python train.py --n_kv_head=4 --rope_base=10000.0 --rope_fraction=0.25 --beta1=0.95
Each number is 128 + 24 x the weight over its row's rms, rounded and kept within 0 to 255. Layers, rows and columns count from 0. Numbers have three digits each. The size before them is the row's rms in percent of the matrix's.

# layer 2 attention key, 256x256, rms 0.0817, rows 24-63, columns 64-127
097:064123112084127114101123118083101098111103116128107143102132098128105129111130102128103128123116141096151144101123176133114134101071109151101173133118117109142149098145136144152097102193125135
091:085116128120094148090095139114124130113086092158121134092176141126092116151109122140150145122086155139116115131146112148119150135084089104084144087153124127103146083149157110115121165122073136
101:106142153101123131128126105154123115135115121093129116102156130099140149123142101109177100144180113110098101118115096140126108183132160118118142171126108133113146149118135115114141112121148170
096:096120140111114112137134145127074142125147166118134140060140098140127134111138104100160120090135118126146113130121177145083145091140100157152173162127147097123115117138095165123100145150107166
094:124154121128133117134132144154091147120153139152151115150122109170151112103145104103134137140103125174061069147155124103137153129144158111149170099105103139095146121097126117127111131126114157
086:158112106114137120149131150141155110104130166106119145114123098155144097112130141155164150115176111186150123180101123103137146121108100105177144146140139128123117123106142130149094135128079064
096:116122114101111107136091144097082148132176190143109085121132117133111098111129149144131136126094119139124127145104127116093164061119120114167135106106131118121123126103084167131101174140107172
100:094148108148165152145106171141142085088125148120147107119127172179115111122138170150115104131100130129118112111118139125130133131113132172121165093136111155125123156139098102140124114138158068
092:108122133089104138126153149148139136129114122144130129146143112159094143127120121143135153109111117138169087105122132153138151092120144103087138143086117129119160122146117190163137138118091148
091:125086133165113124109094119135158170091136131118128142081146095105130108113117101135112136101100113155111140138120121152116172172153123109138100152142129127117135047138162126118049145136064129
090:121155136124128108087137146127100095068108134132143140133140154125141111107144113107148131108165112109085110111134127130168116120195139121129143165111138099140115165128142111143077105147191086
089:132100110156116143119117132140128105096124131144107144124137146105085117144123100113142150111117126123118097128144138144137146153113104111147163155155101108121112104104132105111110119110129158
098:112141104112150104116140169106118147131129112135123077164122091140139103173151166158166119144088104066143092137114151129116173123136109148074110082151092145132111141148125131072119135143133116
093:140156093100153130178143120108148140146140151103131155140094149137159128100152111123184145111123096090159065135126145088124125069117154139126148138082123108132157150097111152118123133119152151
100:125154113093091133148140140124135120111100159090177152151134112112167127118143123097121118120120099132170136134100109111144095115109163134157148097121123143119138119079141154102129105144147139
099:160145162124150154167153097164091104157149142150136150156105151169136120131136145125159119153106108085113172141152158131117143113114161152125127140141149114126113135137107160091132098087146103
097:146135168108114139132152114097106099166136135124144134132131104113144100133175077083142142099148157131158139089123128102106107104118111184110122090157123121109096078174167130121140131097150126
093:138126118107141117166120137131185174114108102155128119108129138127133115150124154163174154124144118116133156121101089144137143129125145118107092085149065156120103080108120102171129125096130117
091:130140113119097127112167152109143124144102142119090155125121093154141146112057125134137117142108122107150136129116140139146111118099139078146161091118119129143106109132076171124083091081130156
094:145098128164144146142142083136168126129145117151152164130172124129132121136137169165139138116110117132069151144174133164116175153135146096133117163172161160120142109119153084154138126124106129
097:103123153114119156089116148129092167160132123140099134130146101129115113133125134112143128143147153138127142113128071108151167101147163144093138081104119111125113099112144167122131080125122151
087:145137184086125153114106090169119132162130090090140160129145137163129129127147132124183108119122158119105081099149124114125146090105104126111211099146092121092115121123140153123139125131132130
093:146135117099150129121104135138139137105119112064091137089118167111122112116152138124151131089134116115126128122139139143122130111159122091114143158146146154132138122158173103145135128165102112
095:182138135144146141155154105145149131118155141102169146114129070131213164125152115148072135120146120112129117136153121144096146148169180096130107113126099131118103172058125125098125139143138150
093:130132115116128173125116130098142076090108148129093126119152113162131135143117172187095103128151156108150165166125140150117169150159103153144104081150119113142149150101065121148128124157117108
094:122137121142136111121129141161164130119109121122104108112094192119116172092137127144136135165125125124114116163160124122139148137103092078178129171083179137117165128101127130131109150128112155
091:120110131123096142122139149153119155108103119150136118112122080102189117097173124136113120141188134118131096118096106123122139131126151126115147165132128140131109142081154140142117126166104161
094:170111134155088163155155114116097106148125107124146099146105142118142127114135129159126146115147146148071103160094124143140105097156106111145108114140161134152162097089063121095139118142129146
100:099123124152129129098130089136131157133179126154125143098129125132131117150163122141136123129123123158133172134138123100109183175145142145146053177144136093140088124118158130161180133101141117
097:181163125103157123142154118093076127095136165112101136156167086140128085136147133141138115130159118101156101136117183082134141124131090136113083116138091149114122113150165169143182105167130133
093:112144130172085161109133130092118117134124148095112135169116181078122098135097114136106169121123141090090107114112149129148115088131117122089170123119134167142105108121093148121118114103150145
095:124142105132144140139165106119112135151173169121111147139107163100094154140087080134100136165136149113117141070134129091148147143144151095134137136073093096152147138098113112125116109129136153
084:118136132134070107132117112106145084124142119107162147115133145129155106100167135129149109145125112137170127149094149135117142137138112141155114134168128124153131127141186158131082111112119132
094:075162117119136119104114084169143150128140175109107127166126152135114106119141137124084167113093142104122162109100089122137125112132121079107127127118092139112098109116110113139160173152134132
096:103111116158126094105122124094091164136098127095135097079156136091128115132131112134130096143111114157137121097070164146160157140129115126141107136149102119131126087117133154136068125133131127
088:121124141147127122142065128147130123134136138125143120120131159109086145153149094105143125123080141147149140063135141129138120169124102138124113099128111142118122096144075075121139147114124152
099:129109089135125126109136113145141077087121108125112131134136144158082155097103119138072101148127127097128137139151093127146110179135153102133107156130167153134222157137133140131150091125170114
093:133163132165114162117142136132150100105131150146119135098112172170150143137098157144099123151158131113094140132115146137106136142128120112120188125175126166112104153115111077119124103149124126
098:099127130120103147098172117162120147112137130129136151093138107119110090124138128144081124148089125145078157162132067152142103122125137109084108156119131153115107085135130133169135083130097153
093:123129104143104138124055123108143108123169148097176155146169156126136120135086113125090121119083068172099121104124136132155108109105144164140111120119149143143147118133146143139100151103158100
# layer 2 attention query, 256x256, rms 0.0789, rows 25-63, columns 64-127
094:156139117094127112184085145097064121132128143116124131131128117115140107101127111109153126147128115157136152150099139150146135119133142152117143146129143091109091148140119176142150108071188131
105:129129103171132128133078124105119114135138106097108109143099087129122117100111112136120141103146135131082088123131115152077107147099117147115143068113165136115119122096127105138130122136148129
099:137087090136114114127137150107153160178126102146118116173080114141108122196116115113146129110093134111113090106142153145178099129098136131120075115111109121127162124123145116130154114100123145
097:139121116141119169115115134151121111096139093108187093138108154143148118157088126107153128127154135098118144090134146140092147096118100171112105111139172139129120120157126184122125130115157063
094:135118147121121173130118148132134077178159111110124098127160170126108154138105095113162116130094177099142125111108131167109156112136137115117145143111151094134139128102133156120093088114098198
098:147111134137120128092170122114140131151107125169141148087105134162131121152137137121135107117128142122157092138131147127170142128105151094133114149189135137129159102135153131146104093079110135
103:136150137131143113128140131096122168093145122121154150114088116136144146140135108108166138117142112103186187166158171138152134184118116154171116120124092095107122119144108121089123156111120106
097:144131145130124121155116131090129106124097166136164178157155142109095133103148146116133131094091171131110073126112137104117082090143150127128124127145080108148130118109087114151106120121158152
094:133165158126145128122095107136133058125132094145108089114113143108148108145119143120167142160172116112134147122115162077103147087146131133108114166111187083136131174085127120105182091126170127
097:144120110126142136144132092090157116154135102099149112124115099119162155126105109149118154122142187145125143057158119075103111100075115153146137086120136089134131148100057157122142138112123127
098:134181117141127107138114148102104115116108130107127150092149111121185143093122165172142131097129159122173136115083145131120166113125139161149113089137152132149115153133134116104153111108105086
105:133119082119115110132139121134160136147140167138105130100126133138134115116127113118116098112114149122142232124157129105130117142115150117135139116119139103113113121092152123096145159107122113
096:124123152138106141095166152119126154154122137115188122128143137108128111154127172144139085147121149112113172100134126176129074164142126114173114124132088171135104110136160119118120149147121079
104:130115162144076122118125131162137101134181072120150139122136140108096158118141128140170116128098158096155122148180162129129179135155127106162143134141114113132144140129057124140109123087132117
102:120102087115122129095136153128151157124095116127115112149113134160098161122102138109098105134101146111152122095138067097119148136106083078159087107104091164122126124156140095141124157137091118
099:121170071150121107148085113161166156129098141140102128172116143085117157096108140138104124112076100120106100121172130072165095158110099096164151119119089169129104128124110095153116134138142132
099:125117138126109128098115127087094062119110136148140149125184146131116172120142142153156130101106162124180141119139150134091173126138142146113138129109100142132148145127125122107186111152129166
096:119148112141113142127117144121124117142153170087129145089134104141117113155134134142143154099090163174104123177143136122093120114174101130105115166157137127130147157140173161143111107088099129
098:105127146140131157126089175131108114092088091153101140130165142158120118147133172086114120141167171103173057134104154109156145104154069118147114133084166104131159128153139120121144146077149111
101:124148101137092124142121088149174140146119125094135123087132130143120106134135119111109118105141134109119126132142147139133138129106141125089109134130146139124101167165096133122124151080168109
090:160087068157133107151105177145122138122094130109134126108141117099133123115128154135108133109090128151127085135138121148110117105115113146113108087122172101128119094196109150078137097097160148
095:105124149124125137152080111129142077137140119145139081158147141159105116126094132115110148117133121105130105137153093121113087151148105116143149116096129077146145140110129082109080129151150135
097:131090138123152146108137139131134124119110073153133094132130167102102105163104170138115136140148097131134148109154132170101155145155095107125098143091107156106125098158174114127196142116183123
099:139097111124093135113119104124122127125141133135117118103112137147102142121132098110117126147123097139138161147165133143165157154147136103135153171071068148094122122133159113136090107082140149
099:127115128111143137112137149097083122141145138140146152108100094164161117179106135158158136126121134184145126050048123202112132101101107163132123124127149114145121137120135161150134086140117113
096:157141140113135129145145125125117081134155135117132169095164111080108132166123133094111118107123156117075127139114115178094120130120153118075117103155139096130105124108090153141181115129153145
098:132135151101120121140096187151117127103091124116137108094137166129116135125124121131084129124156133133142160140108113134110098139126153115115121148125141120129135097130179120204137132122114090
105:151160087112138125154193109101123160163101160129062127189154152089142143166118096099108109138131134135126106120106159156147088124098118157109116134115115157116114130112125100100146180161160122
105:125139113108125155132098128171170052174130162086110113145122106117120156104133156144118122137109143115130149116173153173107127140118183090107169137125159136149126108124144101147081151140076118
100:130147110094126130141115132142150147145128168116174137104130090183114139100117126145107129122138133167149135144141132134130125151098102122166092111119135108096153150130121130133103118163097099
100:130154118166137124123125124142161157120109161126152145099135100171183104151174138156138136113156131149123116162108137149105077134136120113117116109179159130135142130181162127111148157149128067
090:126151157134121149147159144127119159155132113163106130069162127097109128166133154107176097168149144130103107157149145156164072145128126118153114172135151107117145130089077109113140135119104165
096:142120117092100117140152094072149113130109138161141137116098148125117133118120148134140148096161149159145135143128165140124077147132122143122090150149154091120120141159141154125132117148137065
101:130138137103156138114109138109133117137142105143103145110113128164096139159137138118125136133153107118129112148125142100147092141149124139092178104154125145105130084126080140125175120134155141
092:139118146153179110125103110098052153114109086143098114131074102157149118115154146153172148102127101131146135070060158127150119097155138134142146109121090186137107125152151116126151096135153108
100:126132169133135123119141114106124112120110091091138151139122073125156088118143131116130126144198126124086091127156147133143114090142099148128080134143146125150085111096097163192115125110133118
098:128128107147126141084104130124116146142153118123141126071139133155116142113125159164113123168115139105149103169141095152109126138121102121142102132115124111112148126138130117099141156108115117
103:110130129127144150099102103129158110136084071128171120093107103119128137149130178074111129152173091101105113162126159131137100128136134116108078123129176124117106142142140179104154106167135110
097:133138202146150117160132113116114136103152104143111134170122108152073132145130086087166116145181121133197137125116165128168120157188099105184120131121131110125138125145081124122108144114170140
# layer 2 attention value, 256x256, rms 0.0802, rows 0-10, columns 64-127
087:106106131133123107120130140101127180110157131175140135144151125107174149128096087095133164144131129125118117115128113096131099126130119140139094121140113151114177140147140164116095109103136100
095:149171156166156139131106143151158170131125107121124118097148123118141141163129160117154125139128122133111170105164129153132134137159084144133118129099131119114174086128162137108131121098087113
087:133132118116159142120113171096179120140112121172132119100141113107060145151157165136137148148118149109184091115099115138127122098198166127146088129144177134138101119161144092139172124121150119
103:128114152152137146126112096101175158132171113100171155137127105170164143149148110104173093148141145176088198142149129114096160146122095137132067134121137131134157121136148157121145121119132113
099:117150109134120137134138115154137091133135149119143149108191137157125139091117102143110122129093133134126146151122129133132167154080125105109107164129149138122141167137105113139116116178098079
097:140109131111145124122148112139113115128167130093118108155113125085120135115110119126088144118088115089128124122168127125150119183070101094154110103145117147151123109136149069114110117128129124
097:121134131119123123139119137145153114132097142114124170111151095136109119151128140150115122117114088163134099170136126145144130151175105120109141198059148117112079133121148139161134142129108095
078:139102078103123103129137171120140123135136145110084104147128132104097125119094102112143128117160144152183120143164104080118131143156109132113130134129180125124081178113109161155130174154126118
100:142101147120149128144121124107131116134152166116127151114131111133100106091139171183130137080104121127100186165136104118112156126112158125131090150141157097133147126128151129108081180127115112
086:109124079148122152129133170107129122106114115142125075138154116098135095151119158120080150093104118162105125114141091139126138124106112132121148082113070098137129108128144097110112136127111155
100:131108146152099108125147141154125175155139126111112108146133143110101116083114103103102150100149129139167145171139072101116171091140151128107106125115152134126163121150143145112123173062132147
# layer 2 attention output (transposed), 256x256, rms 0.0819, rows 0-9, columns 64-127
092:115133126106134173117138172162127118136153132147121134091110139112112144152080167128155105097142112132128132151145145141117143139108138108135118111115148153127134098160106089086153103127112131
097:167147130082148092151158128101143138111133129107143075102166169153144104150155156154124149112127098146112103117098154140109142114095101153097100121121141164109145182137124128160105152084105159
088:117149138075156207098128140163135102124113119116128113171136113113112104167135133083172146129128101152148131109132132131097130133099153129140125129142134129142117116064140136141115134147089133
102:153145127111127136147160132120122103113181121131106137095143144129119111094164090143096097128106148120106112136132137130121138075109101180106144097086157135105117092146163117128105127117113114
098:125107107169112120154128137132080103104122112125120155083094140102085127148109102124114108132136148101102112108156115149118121091119165126117130121120094119139120125096178111128132090131118117
097:122112170116097074126127119083125118116118130096106107094132145160143160135141148152163157160141109146107167125143127116092145114125124119147084120139110133147091175163097130091101095093137113
094:146144123127157085129167094120142149133101105109145099151155123128118110130117123145148149114108169109120083120107137118151133119127090134118150119136137147108168149120180146194109140130130142
081:112117113185121152134128083129114136155093144173156144138120101125123152143131137100103131106145124109148102148155112092185105167120145081132153144162096164146117078128075100169191104147117071
099:108128148183140131136104075171147111154137137108099136088106118147168111077152116150149084118130189111087106132132170131149100097143124121120156099110127083106114095116205162147132108141149135
091:152145109151145083149120115102128131107119150151104148118120113131165134148112148130087119143130111136115067114119094125117141175164138130123094154139076144132122144124094143131174132096136135